{"rope_base": 10000.0, "extras": ["local attention windows", "gated attention", "value embeddings", "hashed n-gram embeddings", "a smear gate", "an embedding shortcut", "learned residual scales", "LayerScale"], "init": "orth", "optimizer": "adamw", "beta1": 0.95, "lr_head": 0.00605, "schedule": "wsd", "seq_len": 384, "train_tokens": 122600000}
Each number is 500 + 40 x the weight over its row's rms, rounded and kept within 0 to 999. Layers, rows and columns count from 0. Numbers have three digits each. The size before them is the row's rms in percent of the matrix's.

# k: layer 2 attention key, 96x96, rms 0.106, rows 53-89, columns 0-95
# q: layer 2 attention query, 96x96, rms 0.115, rows 54-90, columns 0-95
# v: layer 2 attention value, 96x96, rms 0.111, rows 32-63, columns 0-95
# o: layer 2 attention output (transposed), 96x96, rms 0.26, rows 32-63, columns 0-95
k53 106:459462524565616456481458475530434479487470517492536493438556483495515521542580502562457608501491467496422463492519497584495551505511493487439432460507478425473513494466483452486429433528519507483515545512502542498509510484496458498485429495515523479567461525497443557505491413491486494519
q54 109:489481480517623497433468481450477474414493527517491499508478511452482508558524539574447486509504408545487474529499398531506495528485498508433488487522477471499513539452465390526528492491529503454447580463525546491408484488495463461489479451513498476530494534501519523529462471542406541540
k54 093:478494479477479615519460559531440525489528423487516511443488530510539495506487474472529461439384521488513506525566539496468507486485505431481545546460542480506551457563455532486471509470451474459500460521531433539423517480487547551554528470503504519514449446433487517480465507471428438426
q55 104:470508462444433539571543514431570442570495425554496502522514454522546581460478500431565511479481526498520472497507569477489478520575530576555516481439510510514483478548524500490527551507516500530562422477459475477563547501511522579467508505484431475479559463469506485518538528517548450530
k55 101:475495522515527434527530521459487372502466591477496508471560491512476518523544512510468550543566493478436493511461498583531518454520572570507474474526475514460428518451586459520473459512566536563475512480513548459583478528490459505525518499535511466500529519549495557482584457502513469542
q56 093:489464511473520564480536514510491429555548488479506500429492461431552553501491477456535522475483467547534455504466548558448480517531528467504559497472437453509493486481445534517456503481536407478542535483487522497487577540562528564534471570532528503544522509489604579488430574504473493441
k56 118:480446458529540523610498521448505425469462479477518532527555478465540519475534538496542535571474489477480482559448484482489492505466496412514528525611516549443482494526496520495434471488534542546561538498498493494514520484449566474580542485446454452507536487492439542456534478455460429550
q57 098:466537480464536500469529481476580472499560530469489494493476422396505517422451429471525447518518506507461519516464615470487542568545573489510550510520450531501541455454560467543469494615486509497522505521419509483498519568453464536478538518520480516494555487508516510486504498480492441550
k57 109:445484509474495529567498582401516408460521531516465510585506538522558504504470451457548516539514473466516486592442486508475519482467526533497538504503539548543489546499587517574466553512549519519505445471498475514520550480537540492501539504490454417441487506442548518562504564550513461519
q58 103:509529470471519477511479482501485513351537563495497400495505528494466429558510511551481403543561475515509554513541461476477523420496498514480509538504508490569472533499439452511560564481498518521505501506502436534450484511507506471518490401447471545519455520484531470507444519543437568501
k58 094:511486461487492529461487543517357516488477445443454438436505561534531500524454526537540460432553452503544456482537503566485496483495541487473471530512537474539504501515422523422540455470465504499558525550587456552493535492525492595515448481549521537534472512466501515539432520502468520504
q59 099:506499497558532522427507459562476607518567497449544564505515449470575460530527497452485540511568504458498506517463456515529493479464490502470447517492476479504553499466493521469497511531474531499418519501506510453494458480435479435526539521578510516484528482540473541499511426351492550439
k59 098:469493547511477537462528405468469557491535497474573555486477483400485497529492492495464475454473504532524555474458481437439416550481483493566472520415525560541557475517521539474492512464446469471524497463477480570534524493501563428525573494487536534523498486517599527511458547532475447498
q60 109:435526499512613505428360489536534470522515468585494513517499443459514529511529457548505497501469467501462487554472559494461520552514465477496527505474532525537530578518546454565447507493518467499559529490495555494487551496560499518470485454472451506525606496475483492518500531499467595506
k60 109:469523547551451514592456537412478491517471450429527477510558518470518512426522537491510528526464492556493549503505546508485454428565465463460510464490577520548435512473507438510413510425539479570490521559511441481541517504512495505560539501516486481522453520535463466406528542466515517498
q61 095:450453514483432519522516477487546463586521504533486618542527517507541535453451481451525541498450497515491480480435568458537493549525439485542544503540512562419477492552544538476492452453472459521479458492402509516559541505562523567511480531524465509511529468503477516469551530462558427494
k61 083:474548540519508419546517505535572486496475587492480528568473474480444555508528542470502531551465503496495554531463471505520491463521520542504528458477529439499415572510524473526473507528571500576459492497429530453578436540487488422490508521462467444507526522586476466442564489498563508528
q62 099:472525528517535478473434453616475606467547521442532504517488455507482412560510456494533507469524509481520564482449528531511504457518537467521503507493478518578532519484495543486471546600433501471513486517496540494462440466410452496495549491503507533499538529517493586506477512405529550514
k62 100:472472446429443527438524380421497451490496501466541493496498487499539508522455446514493459445507480517568448474464483481438426506489505416545463497569545540570545485496526528493536510525426527538548539461511499535497515487518539514463539500530479561439508536521527485527503559553482406518
q63 082:468520489484482442460503455517517575436534556476497483583495537485491470506517483546460469557558472478409500490467498475498466471498440481497501535513450566531540491527497531525464523533394576531472466517425499500410476472452402470521524478529511563491574480571507449542517492514555530489
k63 096:477498470515414540465520522476518501490455485481487442509497541459447531534481470476463440485564531565577512510579491509467467537449542552521480463451507489571490515539484498424531578539457485497555479491524472451527525510494511474428503525508527579486476530532551444560403534600535503534
v32 086:537596462401494481510557453476530473457534521476506480476468559454426570512431488490489470538536468517473566409500567482476476519601501513514508529457482570570487509501481545555533529531520538495528478572457436487486445521527560470535478504444491507518483475467472462504524513472434476509
o32 105:527576466458533500505518443529554520481525467570515491484483523484486401467434563523578488491483504503386477490501469485405486492449464506497544539424529505545559466563512505475460558435466481510519564488499498440547499499509520508521467495482434532458509506495502511566436536525464416480
v33 094:472481498472480518488478539397534484518547550514511519530499511533519440460479492462483533489506547554538474474486541461503521549495500505528525398556480527538489463467556517489541609425509521545439454472446479512500473546459448475409478529484524594479506450534398444448524487511538516502
o33 093:506478486539506550623499483503472481543481542431505509490534506515480501457463545508624465496523442519501519505561510528476487449449474558519525492537454480479455493485446569500526448495461448553550509529482483501557585492461527597450554554514561562467542491507494536523545528438491482522
v34 083:531526451521473513519477497477537517490501461500512501467503444550420465460511503510488484459461484498535496453535515494456478484526431528478573581509535530502503490456476534553496442494472464467494499522522515436415584494525508516522571497492462558477582528548607573578476452454434450425
o34 103:520554548434482475431485478515457463482525520594499432488532506498408441427504473477442506472478516480443483487466502513523530523542427519470469494419551509493526524496478576502538512496468580486458492463541511472432443551476513507529457494475491480507606554455506456554543517531444446523
v35 086:502566463427548550506514448432477506495527394480495477514506526425503563500490516528495479546481426504470552469512513533501496501529514550472523531452463480517453486500410493494529587469479556491533509539433478517515508430445552528515514468497551476513432522462573502548523542541412550561
o35 099:556507487473514483472532455472510552493532476496573529557501564458430514515479565542533480423474458532516541453501576522447587485473514512502452476472556504542501516456474466533448513469499391457469528525453426533558503504518554496453512422512426517479437457486477476561496485539487443510
v36 072:515451524469470494520523579508519518499516446352513515455445493444470449531463447460458477467505475527509551508473500503497461525503518467533450433510501537595447497499507550491545508537482437568527464559539543583487431409458468499510542492500477518508438487501490488496528525482420530516
o36 094:469486619526537503464509495524473557546505526563487485556521478532456557445537543450541519431484497523511480450498531488525511544477490474519511530503522539511486545537521479471471492500545453399518583458502471484558585463582492543507497572559543463542519513464497500530385493523482542469
v37 100:512508491470485537502534498517481505511462446489446519481533546518468562528472502507506484591465500495407465534467473506512455481446427534470424552443486493441470507524403529562481427567468444488556479513583585565468479436511523511506471519571517494481499501461509535542426473528475463479
o37 108:548518558488515451505498545536503506537476494505489453460459488482490576512458431443511545482476483496534444483545481477460478515514460564557463509511540507562535428551560499426450509514538486431497530459505494481458541536549467469489498592510437421492420560490505494492495446509598419496
v38 083:527506469504435431520515491489480483505451461447500488490452546476522480549467496555534536595440541480525453503487503527489464499529527479483542540452522461545431495490401555523489479560498483577535537530533490550454480521490559536517514490525411529511621514468462530528414474469441470465
o38 087:570493573499491471523506548487472548531554571521479484534506477574471506514631448465525501542448539553432495555460471520469469551505526452542561504515485473516516478474449550565495591470465521513475523507480500529523520458548422501498429487520588508484531498509451544548539487486447471507
v39 080:478442568520497466496457481519451483425514484488524499487492478476546521465550527543483546484515453514521508567509524551537534454483465471501534510541491442488455529508533496534444456509500566473452467479505490518433471563495503452540524493463544484543491558506512502367590583577604537530
o39 083:450464488487543433472576477541500495554532503507519523529524461513493482499454530502519453462524510450548513485491476432544448513536543482475524445476496543489464492472525510561486403557461431562578454463532494498484509493474504506576461459444492560441571436431525381497507540513499504537
v40 093:498518473526475469504477454434498507489498471492470475477496504506452498435480487498475492530405483656468557540503561478481477507587507423519526486515501527495509466460494474589471586494503490472487447569546526505417521503439489499489492512481531540447521496519474511560552469592436508538
o40 095:474491533499480520519601480497509474521585560535570468537586502508493426507519560574468423411479510545504522441509552493486520559476502524581495526501538540447538493499539498528486512545521520559516550552503442477577503434489548489537474477491480473494497540496486519580545502555457452508
v41 085:528424445506445506514463468441525432443543431541521523495497524487591479452552489455491563481488538614524476553503510528495484523509460422542550433436524482528501494422469478450481606459452498506449485512526499474441510448504542453474495497507527522521497470482490473523478461571520524519
o41 104:493516548485484541511482603515541432483510553475508589540478509495534493455444474481528476410533441502416453511566512489494513482511459511509527478531507529470491450471530482468554513494465419481455504457503431529468482474541534555568475589468496576475487513476442509548526501438410465489
v42 084:452542481519532432483506489523489488473508427400510464478500490425469594545501555539483498539469474520505583571516466565499507487551502576483503494502529459536450445498478503571432440514500568564501500523441483505556479507440520520510537467505514493506495506537581444423537507549550521513
o42 094:438470564502587419479503519536459607505561456517523493551536521505546556449492560485466460406478458515528526518520535552499475538507526434477518463465452560528483476506504465488416458478494486489532501589571523542529476477484529441484544488493470498448554485514481463507522559519557534520
v43 095:514557449457507468478553525532520502523465584539441514531497434460479528509557540537515495525534478439466486472470515557545495521525487599519481528454479505503481537516440490445554392532466554567499505431454460504599469475468515483528489507568540460531513552542472447461571514486471513524
o43 081:486527445550498509504414475532445522514414468510484524469464462584474509589458443490527608571454537529501482457467497498519443471461475538490496460477506445497444468571428484541441514475497477505482481580492501482480518517469478491502497378447533522432487538454493480481513531493531499504
v44 093:495546450503524543464556374570437482491470472478493517445489440444461511514518550535541464541459474514524480522499492516501490523458445514492522542485480468440520513501478468560413443487515477383541549524579478472468513423503533466514487465468498448495486530482561494545479564574498522518
o44 093:500460496513531459427481483581486494486416521497516508427529552467485466526516411507487544441521598505528539458507519477520496489563510491393543498553567538538444524509511463542526511451544539501413437568523482460525458507539500440471468517468455466445502469501494480543524432508484470526
v45 095:480445596561462506530467467465478510505527482489591491465493470575531428477468488462483499460461576536560532551527520464482513466480557455484482493513492514500525492484609537537499542467549440486517475565583538479447534541542461470462498491411538538499535471520496526426428488476512502486
o45 088:486490531433492476528563513484467445512541585501456489475510506467510515548527576468533425455515511475465533493485483523599527547530595516557442531475473504482510495481488548435576541528505576520555456451500454530476490478518477507512431587586532466569485460484518523492503499568469496500
v46 103:464417474410427535506537570475503479498514511539452524464520551567563506473439465494465482475576560502511539499502508467499512468529492477512453512517505575545463501548470547533544502527530504551499423512517518497419446509501465509485539470484516577519524494461417495396448509464449462446
o46 089:560583499465509549517460449451529439515514524488445466443437496548471538488464606526545498511483493543511501528505595534504476535474526529546520533452445493447544492471492559555595493472492468493539503472528492509473554555549469575489452458488504440540473483508551507453453509591481498515
v47 116:484438472476485475527453492410489415486525471502455461486516477505532517459519528493535529518527534534499509590525500523521500538502494494547504433619529516529450524521577491541467546493514487536470456512453539498398473451494470498519457495454520503518431501484426487442447519594576560535
o47 099:547450519454440506563490525516545482512378530455567471497536497553509511491466512447536518386508533434504518555555500456511540573487498514437433447481462538492504517517467527579585433495516426538504481495528463500512508475512488538448480543511510494484505526506520458457541538545516566522
v48 108:517444404389476498494533500437493491483492463506406553504530529511543550547454466543525494586446535546511476468438537465483480492488544535503518540449489498481461476517439454461527503467531513512453456549445448581493430515461531545441477443473554484477516506455459470470449505484455520495
o48 098:493483495502487488542460579505466498527462555434486494474478552547542525556520522506599609527434481493552491473551511504474426508470540524555527510484470546564531453502517548485562585454418493518523521546498457554504536468566471480479468500548478545514444508553499554583504519514530502504
v49 096:507439539557469483527441534590529485495530519504545498468512493545529421408482454452500520382518544485544502514537529518487487534513464419546438452449537505499502551477481567561443477502469496431520474479572492505413507495543485522470536508474553518501548500535487530419490476505448524494
o49 105:484538504483490511522513463492488433506551569495474510437475433574481538483486535493528432491520481535470514428511525456535486472487510474538531529517503474465527450485541506550569502557530440468509469486522430475399547500483479555586456575569517546577517554458522526491480496579415479477
v50 095:434414520520482455534464559553497516483503474486460520527523509590556492563492488525492508573441496457500504500507484523528493478516493473504475504410510451451471521496394487436414384475476465525525465489518506541519496478456499554494546416487510449511548455490488473420478519434479475475
o50 101:456537541493515520526477495506512438508515523422492456509478488524524546525570436490486549484485417497531579542461458536545463496504505444480506491514455514493514364435451578495536544453507564470514469551484490601492497501547479467520483528559508516515576530531521556457499476580531512501
v51 074:545500479461473400485552479488540492508538442502522442467492514435514524500519548505478535578543496472476563555569497525544592492521470466524520480531520461528505567448533510489512504585501544574472456511399511413493469461528471455551421463493523496530474529553486481474533443489501546485
o51 075:483468530511522498444508505513554521576546441487571482564526465455523510455479531502475486461483474521465532576526502445502452534485492486486450457526462594536630514542576548543473497507480495488568513500462471455518457456495462436448518447585419541489517505501486465516531512520434512496
v52 097:494501482502483532523516525420531495490542519504505465473518498600464484451449490459462479520592553527499538497532530472472523481507492579505457442546452587534484503484524569519518456556557552535509457489464537472468483457477448501465531525437556577480527513494476474368565492488564506502
o52 092:541515479468577499522534479468517465525554526466551480479437449557470501503479609520569484438553473534552413450504552531510454494475461525570477506476477445451527502501467603455552500569532519520548520552536475557531469539449471561535542556509499512497548519492527518460533519487481456507
v53 083:470463533514447585498520499487507514461543511479526571481529487512487440521513488434499496387498535486432549504546477528506488516519474506489427486444496581568475462437470565481537515490425498473497490515533487523534497480487523460560551533527500565465573504508498555555470442470376459490
o53 089:509573571549515541533490493509526400506506490512394464480466507473521587524465467466553517562463448478493541441473492539500507487513477523503518517484595453480454492471483441473539577459419488470483499462532485500405501469482499490554471504513483493501545518412541573537540493490527440484
v54 081:463512504530482483537479497523533518486507512520504476493481549506480555465435487427488469473572493430479530485543485539469499484465505580515454498454478517551501477472430521515556504481464551491541535494478528465569557536502509506552586564579508542508593511525574474411537527386451456487
o54 094:475569542444497497454421471500507522479553405491496459475446538441489509478494533460508477514499434504459501531538494535501524480568421480505489537457516389512484469521459474419489482475587439537478465487546486541449515574451520553523481519422470530461554472449513492473505554466513465465
v55 112:552420534446510449491517523549478517509497496524545509500493444498553494539486461496510497455524471450522442448474525489519524510479550530488453493443495538523479599553530524453532493536559517498539520494472387492504441477571508541487472484435514517562449527477456570407428522410534517467
o55 102:497511479509524484475442443528575527516480478511481566481441431509543489465496547549535462503555476460472507504491486522487519496403545415455518453528482549533469528508500610520586538465459456527551474484446444522466542488544414508488516520480494568546481469523534492527446486590449472502
v56 108:474522540577541443497446489557526507509508495523562468498492454557500466445519486504494506460466479494555522466545507513462535498539537506500579532522560463505537486518591484526423521462514492455484551536469535444486619554612501515463526528485452484519523506524620547487483515477493527453
o56 107:481466484426487427472510572533526467429585488513503535506570520470506425415581464532439492569534511454482485513479488538533553508490500437505476530495461511492509543494532522492537494498513598547473468522487448483464471499487570474506492464540486565534583487545518454501533566492419534522
v57 079:476529529481560553502491514486528510496471551536522540532551473518486422466511458463509478424436501564559542516521488425466464491510593560502571574507467586479548472486590463534496518450513426503402511530508476512500511560510525515496520510487475498456519476508563570555486462441517487486
o57 082:453536494536429548559460484533572474439474499533489501495443550486553494473516474515448476534489542438479466441426500539484511520575520523541490468411550464446479467464453529413479557470473517527504498542494503466453493478438534450561541554397543490520506519555485516503540524436477522507
v58 100:464468556560480459537412485451508487477532510504541482506499518527537455450536492530499591589464500522456495536487505521521534521510465452489574443504507442492478454459547475493379595455486521569456457519489509433474518574459512484440474493478491489446514471499468455500546492543516562545
o58 111:497438523443476521511527558455566505511549559472536540549582511485519462436527480500500446473509483493526527510504521475506468509520485469482533527528409497457580457399553484474521491553494520547513483503437452483536486475436480512404531548540536584462558506545485459551583490494471482458
v59 095:474508461497483510472542474483499475486486523522448540526513509439493593509504542515511496535477471456453495480471488547498476515492477513472517576431461489442495470474358448500525361510458532498509557449475447570563487513494528465572494492543538452504548525515567452522550489498444453507
o59 087:499601461556507516465432459561485525502490465489498528451449513516480483579451416485503575572419482507479528498513506484496466476496475508485502432508523489475525437490480521514460494458464494496456475578494549483468448538448531480506481418447471532383496501468486523464573461527538501575
v60 087:502443528429495422509527531553488451461562438525469491488533465447615511528532476483517540456515506443542489538473430529519497522448520512500454412476516479538503552517613437508517561476525520500523523527561503489537554469529550450483460479508491459555409500468457493473478540483487505539
o60 101:469485543511485486528478534449520465514439481455422467452487493458492530496439439527550523508474487455471541492594469488481497491511526498445452497497439532512529558572542502515515577496538506472452487523472481572455446439557473427462451608539508521573449465532459561484484454488509512446
v61 085:532466473496524480476492604564525520521502452574511473537469458509464492576532563499473501485586475443526459518505463535546552492556488515478483460524509467476517561545485498452530469611499518519489501420484472470496435452503477599539503489557430465473399512528501554505494474460505497480
o61 084:466540535565498536428443487492506535482484487561559494549448462499532535447483468524418517436572490487463502486516498506451444496471412485476466450579500535526480520551532547530436437510466475465512471518463544522560542538475496471481577494459463453544501524523492468449504500384474557510
v62 108:508484467462527501483479576535506520496485479487488505504475512475514514592477469492477498513525454425487454451454503489517510507516438493514447501418481469517469502502344488492485414548466532511487481430452434545507429417474505549530531464546494512529461516482490534460558545417420487484
o62 090:446550504606503538388452438513504605576497473512550479495430478510466547473522464518465568510513479498548528516529510488467425499455428493492549479542492507535523474486531549524421440478443444441481533501485514501504528559501473511456569447524486545515511532523514449529477467505530482487
v63 096:450481522514495491482525457516495484489525457379565567443494523442495512490479446482486503468427479550529496447530530467474463526499455499500517510453518485585503461507432502591471448501472421459514495570556472524418552548520541435489525483472444537491558479518580494535496476521439467490
o63 090:475555550539566437492498536560501546517500507524485461469500495469520490388518524488550468461476503407507500465550457449482522520489493436451544604484506485475529493410555492458566487477421521462493510442555461528508514486566499540509451561523531497520574465503508491572544457524499505529
q64 095:506425467525540581503503521508458482485514527448546445448498471608514521507537542525476507453532437450464522544588437561441479520466502521488478459512531448486525458504523441471476492472475564527420527460468483496456479560462483474520547479542444457561465561512491561456555459513549491473
k64 100:575483473466569550516514597518421538478571442548452457454486472500547493480468510515502398520464512561530523516484478503507477443520539459438512478430477480470511528492465471403503502522514525477461504479562464515506543506450506521465526416466524471473507531408562499485511521511416507534
q65 080:527620489622463371432467510538492530454541517488509566473454462494480508532544516493486472533490466529543555498524507477506537510525506470513475470554532435491520544445474571528513471482462432517497554469453538426488504543464500451524530449526513495526555552547499462504508478536484525461
k65 096:505473499405501535593518569527497521497485492538469446493555498557553420504510464465566515515480546514543524484487554463534529456485536453472533562389554566527517486493540518472503520558535511484480471515516438501527520521517534553532473466523566452440513490431589520480493514492440491564
q66 072:499465461509523525453609587521474471494499536509546474474483513473455481479495558534509466514532420477462478525432464562510523446506438574431465493510487475466480491507531488512522401529539511596468544500479486470460473503443469472500506459546492479547500538496439527465470386502508430457
k66 081:567438509455556496437547498460484565463552520463450512477376500448559543506505534460443498504457469542501500518492532480450482587536505474474470385439473475498466533461471394487507513461490527518489518536517517502502465545430412532474533458508513518531473494498542453519501521522500478529
q67 070:506509511494537508426524483532461520471501554457551471478502460491433509520512557537479486505515412507415527511482466592489511473442451583410421487543530446475518476522537464530481502480478515504507599467475547496534527544523488491518492509517454490581469578575469510520531436550508451457
k67 076:594376500467543571518544597489453531469551489462462473491422464446534525428469534477495526468502489506489510543549514462427474521496504483502536434443521467502480462461489438434494493456479500488476506502517453487455483510438396513450544438507534496514482458481551486456502488508468473514
q68 102:486552542508423503435420513517550473523504491533548526576491495531471488494451458497521457550485492562482554484520577529515536457481555485441439518475476503538557441537443537473488545490495535416579509488476543466456488519462490472549493536490479526481571519499531517589413556446476484454
k68 097:557492362514511457565570447562451530472505464475520489444499519508524493475470478481571469367482502480571518520479452480504483494518511472524572554461507525523497488527464536493537495510587476521428447503484441490532535522508548535446482492443517443536478477431527485457520487521512508528
q69 105:502424527480477502509445451500469461626575495521437480483556444543477569455496479487517516509565555492546544497517528441522535552478556473562520524482498510513530508552436502465567538509490536457517479463544548488501555505468558558465515525403500579487503491500476479553443515508482556525
k69 095:509538374508524461548480578482576556413426511539578465483484461506472462484505514555425526524542511455507460465485555488515452477505479492527529557462528550512499525457526540446522468512472488463457472495495461544507501487501460458499474540587485538468418502494550530462529541431473503549
q70 128:515589589508567447443459471531436494484523533492499517486503519486461473576559515528459459538438421551474466450584476550542518534462495392452536505577542448477534543512519497512477482464490478452539556515505506512486533488535499479481454486488487535559428502514480484506466429538498456472
k70 095:566464521503562469502569513590452537470468475458503504477480411423501542466504550548517586534499479447498503491480510506495490491521473498516457436490450475547443540472427453423441448511485528548496524614516441497524474482427496488461499477568552493538488482470466487507513457506476541548
q71 090:465434567545455480537486474443509552587523467503533486553460508484519491471478495486421542553545538482509493479522499451450440498424496546543465518531403533474521416518501501481482489504484456478504483458499512622460479512525445505487525568509494593470541508489542523502421480441455498487
k71 091:485596519531452514514444471543477524445540487470534510473530502491473495503545450507536405431506467448512512500538540487544488480502521436439470572483571429540512503554492541527555487541446478519498516497459545452546448572514516516576476495520448504546527511570527488435502554443581463481
q72 071:497434496471612577539551431465543468465467548454452486498477530505512487501494542548543471507523455509434509566406444500516506397506491512410483493513505513473446444498511433535496538466550510499526491522529480576538489494526490526508471529488416412552466515485531529490510553503515500474
k72 105:428527509589556472472506484496540540497546564533510486461514500552463498538554522561427516526483442487432561498522501548519490483480497488462452519514483432459524548409491495517473499556456469485503586504485540435525494517485502461560562486541451506599469579528444520490527485488561548461
q73 090:492440474519532534456505484490413473479505560546559446474486540514485533533534553523453505482503443498412465498533432589488514470455483540431421480510498443493510481467536479537532470482435517512431576470478547466515477515517488439525440507530467450531504600539465515512522500506574444460
k73 088:583407459524537545475540551520454516439544491498468499382430502480493512481476520521450454464503467534535524552526468522459482506538480528459519414476506433482474493444484412469498507534494538522459516502513466463471493525463437479516537384513523499572438530463499505481531466512444505541
q74 090:504488541511506496524514563508552559522490479575584458574553477462549506416505466428532568525507543480492491531515515504447455524487543529573535534415420512503494512507525500473488524599482536464517403512498452522471486455518532574498472539511494527443509446489556554488549540501464474504
k74 107:431518530496405556546454467451557475563515487527507573572538540516549493474439473444545477488523522462521499528439503489502500491529521489546488530540492555443505492543556543528509519435520434469536389521511522562502531480554554518508538589479465491451527457471449476527448509480519525455
q75 105:482519532454492524547509490498549501550494468519492504565530485458587485464479459432563575509513554526543524479496549461482516560551523474552576542459511509507482454516495505490459515497550498440514421551512436554536530489578556545492468509459528459444501426453562471550492580505450560517
k75 114:460511510463435525563453482482579428563477470532492561600558516491514507464461450458523514535470531445496451510472553444532547513483552498540533565552508599444498495550542537518492523456526480486540425534525498536481530487500543562487481581479456515439505419486470507518465510487511520476
q76 104:541606441477508568512513521406535525507571527525506476446479430484457467547498506471489523486490497520462432490505428502536547550531536452485499531569592475493609525419511541505504543496503514484464517526451510457479546503462466548491520525547501517519521544530457496567485461493445454445
k76 120:467434521515541472544473504499426473431483481497494464457545564482469565555530536572479514462517457452445521467473532572439490471432472522429469460444461462488461537503543458492431453574524515539587495557495501552554536469483473460470490512526524504532485505478484530477419486533494527578
q77 103:456526425456473578481521465469508475492494491448462492489550571528494488544535507454466480543445479535470535498541503513542457501540526480489581530491481521431514468526533500450418489458495511487439495451480462521513544545541557519556500506556422411491526500470414571569501483431511432541
k77 121:552514546577573480404553502537495527460505468515471495458499462469489479494518547596508519488519478557439482488526478500473531530466438553450441434500514400485495502497448467513484480460509487540509594504507513418544453466484481445477443445487532497574504558501544447480548457532487493467
q78 104:511415600512500497438545545465533467504446525482494503534502543530459507514499484526521525547525470500494469476477471466444415541409460504508540454511505520478442502572581445536501588446580413509458532495530549536522457531497466464480523515497542535515459458545474511426510466461500517547
k78 102:543492485448490502548522511557559480478493487429476507552480438478572531533493512519457514551511483448498549557522525466537536505485492446543490557502500511463541492478482483469572452453466572491527502505481473542409521455525468573508448517471435458518583451516468379529469549565487505439
q79 096:484532546520501509535504492421505411521455528542458534486527535479496455580505547568471496570591454474415449544488492464441518498533532535481446557505537455464456528470532551514489522450548519591494481481527500531449463502544477511469518568425509496505570495529481481508491452546502579478
k79 098:498475415537550525486501500459529469451553520479396484473435524541496483509449527578567451500470460506502527454545533517548484478515546419452515506483524485429397527531470441543534462548512557503433536568513496502559481512435528481519463455540472423517498464534464531483512538504517465493
q80 099:495560519505519463495557555574562499468472406496523547488520503493491476524485485515521475536549564484516482493537512556513483514406457532505437537502469447474532446497586535472522509598499498583482491534524488555443466522527528564422477488483517577490503513548493509481441396500511486449
k80 105:474465542535527504498460454478447534495556513475519539455464506519527503501497609475562459444435437526492579530445484520530450454510539492459468425470499519496448584487422472468513441469534545506528563514518528484538489533443445417601501515561516453520514480492502486520525533439496517495
q81 098:478565546525492446455412516561433578475581544567498593492527464481493512454550470462464492468489438535500476513509501474503475527531516492539504504464467469535514535511432524564459448568418556473541507462482494448530531493468492490471524476449545554458459531507538483466535547470511410496
k81 095:439545445520449442568509564501545535513401508516529494533545580531496469508447455507539531474573597477552534478504548508458522465511487525524519506521439528492468429494552523400516561431496426518512465571505549518520569499509551517487504511536498545490551495455495521499452476504501519480
q82 111:536424496492486451505470572502469464481481424559454542485451451488542573508478550470526496535551503456616455536437486535456483453558498476492531465530535494527430505531444457541525469508497464576532497500542550564477535508513536529487497489512482428477571537416534438471503489515526522458
k82 101:461485530454510551484543508469535527522559554519540515549575484511534434478514483480444522494459545574493466553540515411540561527407506519505499539509511587558542504498502497514509517509493523448450437416454478475441452461492455541548513527483563535485489388540463528493455536497505498499
q83 097:490553441515541564463540533481489483509483495457493504497493471405478565549556460536474484525456470487436520496436517542479490543509509502508519512439516450497466584453482508439525511544536535535533451580561472521587499430460508526468442520533463403526491509461463487450519419513523501569
k83 101:501516560503575511428528482435529536554490520571409448560487485527520494513485529477542528527456462506523481461537590433489464494457423518459533443582516511487525507520552510502442517447521481530530498570503527496412484443491509517478584482504505469472480481491517487459493558438465477416
q84 099:532445566484484421530530557615507513539436440448513474544493501500493542495484460524555489484528518461548571547517443549446521456466498538539479513428461483506442505533519449494496458533497485484480491476562527543493447539536501492479454425458534520475472389509553450460533474535467547491
k84 110:514499438493415473482461468452479483506548565472542540479468488507432494520494560451507488521510516526510533491497507435519460511502532461542529500532482516518538508523417507484548561483422516443491443378477517500463480557511504422552589510502503508489566544525552484532502602430516454469
q85 095:522515455522529524507440406546481457477491564463489527553540500556540488512567577519554488431525493481490482493462520526531621489549524496493475543489559467596467499515450514543503486496508492500549458529499536449548464463502537445546480500501476413490553505462574545534592489499525531505
k85 095:467526493490498442541586536469530476530487545570467436421505472481490513490428484500508472489534505582536517459497524537485449491521562574504484499484464500459448512511556491483494502544570484569379513490494457451540486521500497481539558466446471518443487578486427533468580565504518485504
q86 094:490623523494492504558421454463542531496586532520510471543526436504475562545383499506472458512521505506491503543480479461472454525508552500527556491548535483530544543404488534507499538451498498489567543519505511541468529500500530511511504493566514509531565536497424500548557564487490570529
k86 092:551470477446498517492507513530492511460488426562474496488534490545479448470544457546542541489405515443504486465473511522518568448500486532495522552459483490536519437556510560536481454561502468452527393480517504491499534455481503552405504465469510541389517485515549505523408536561459494520
q87 107:488579490530555481488458543420513524470481480584556513523532505562472457488432500464424509580473486605459497489533503495514449508487575508525495465483462501528564477456465460520562447497538511477474505498518483512438513520562463479539501497496453489502499564456517558638517527510472486528
k87 099:440502469493443570511575519532477503504498463536457491475550471451494468449531504494480524389393514417524448594552436441546558528482473489502536517500519516401483514531572534491493519408498486558526479524507501491521506463462480495447450508471468518491499490526430492469465487493482546510
q88 098:584429475432521487492515534427522501475519508513457542583454421543489501525498511553551530483512519574510474539500506511468464545608506514465459493460512529531489564542504430553548532473547506495536486509497527456518516502494448469404489533534444481481516497526581541563491506543452543568
k88 089:479483488404499453466547520524482445519496495498533465462514447458428518519458505456473534473489470488418462517471428495505535529447474399566510563519486514479517561426531534446551486537485494566460492495476439531452441532448484527543543507467464567476519449478433496462483490479588511538
q89 086:521407555483470483500492471456479431557515503537476530557502589515517522508492565520486515500560507501485507506472439432428441557464567498580447496449432578517476533570539471464543498507519489469521462484545507543563449500574511448503484549443482497473545481473528513524555490455487543538
k89 102:462567460532473482547504549531575519500504476511500478486489403427465455484497508495503496477560540480529511524641495430540525473506441527534490538523554503480476465494478526515532487527479544531445535461444500446512433507457508489585477488501478499501490491556461503482552590407555450470
q90 095:498513482424536497528567405538455533471529530487535467530507554483524517491545376495437546428467550508572491495519529515536522457497520517491497543453444530533517443496489522476532497512499563471503483546410460456538520563431545517509460471503530506521449536513480496528603484567483464475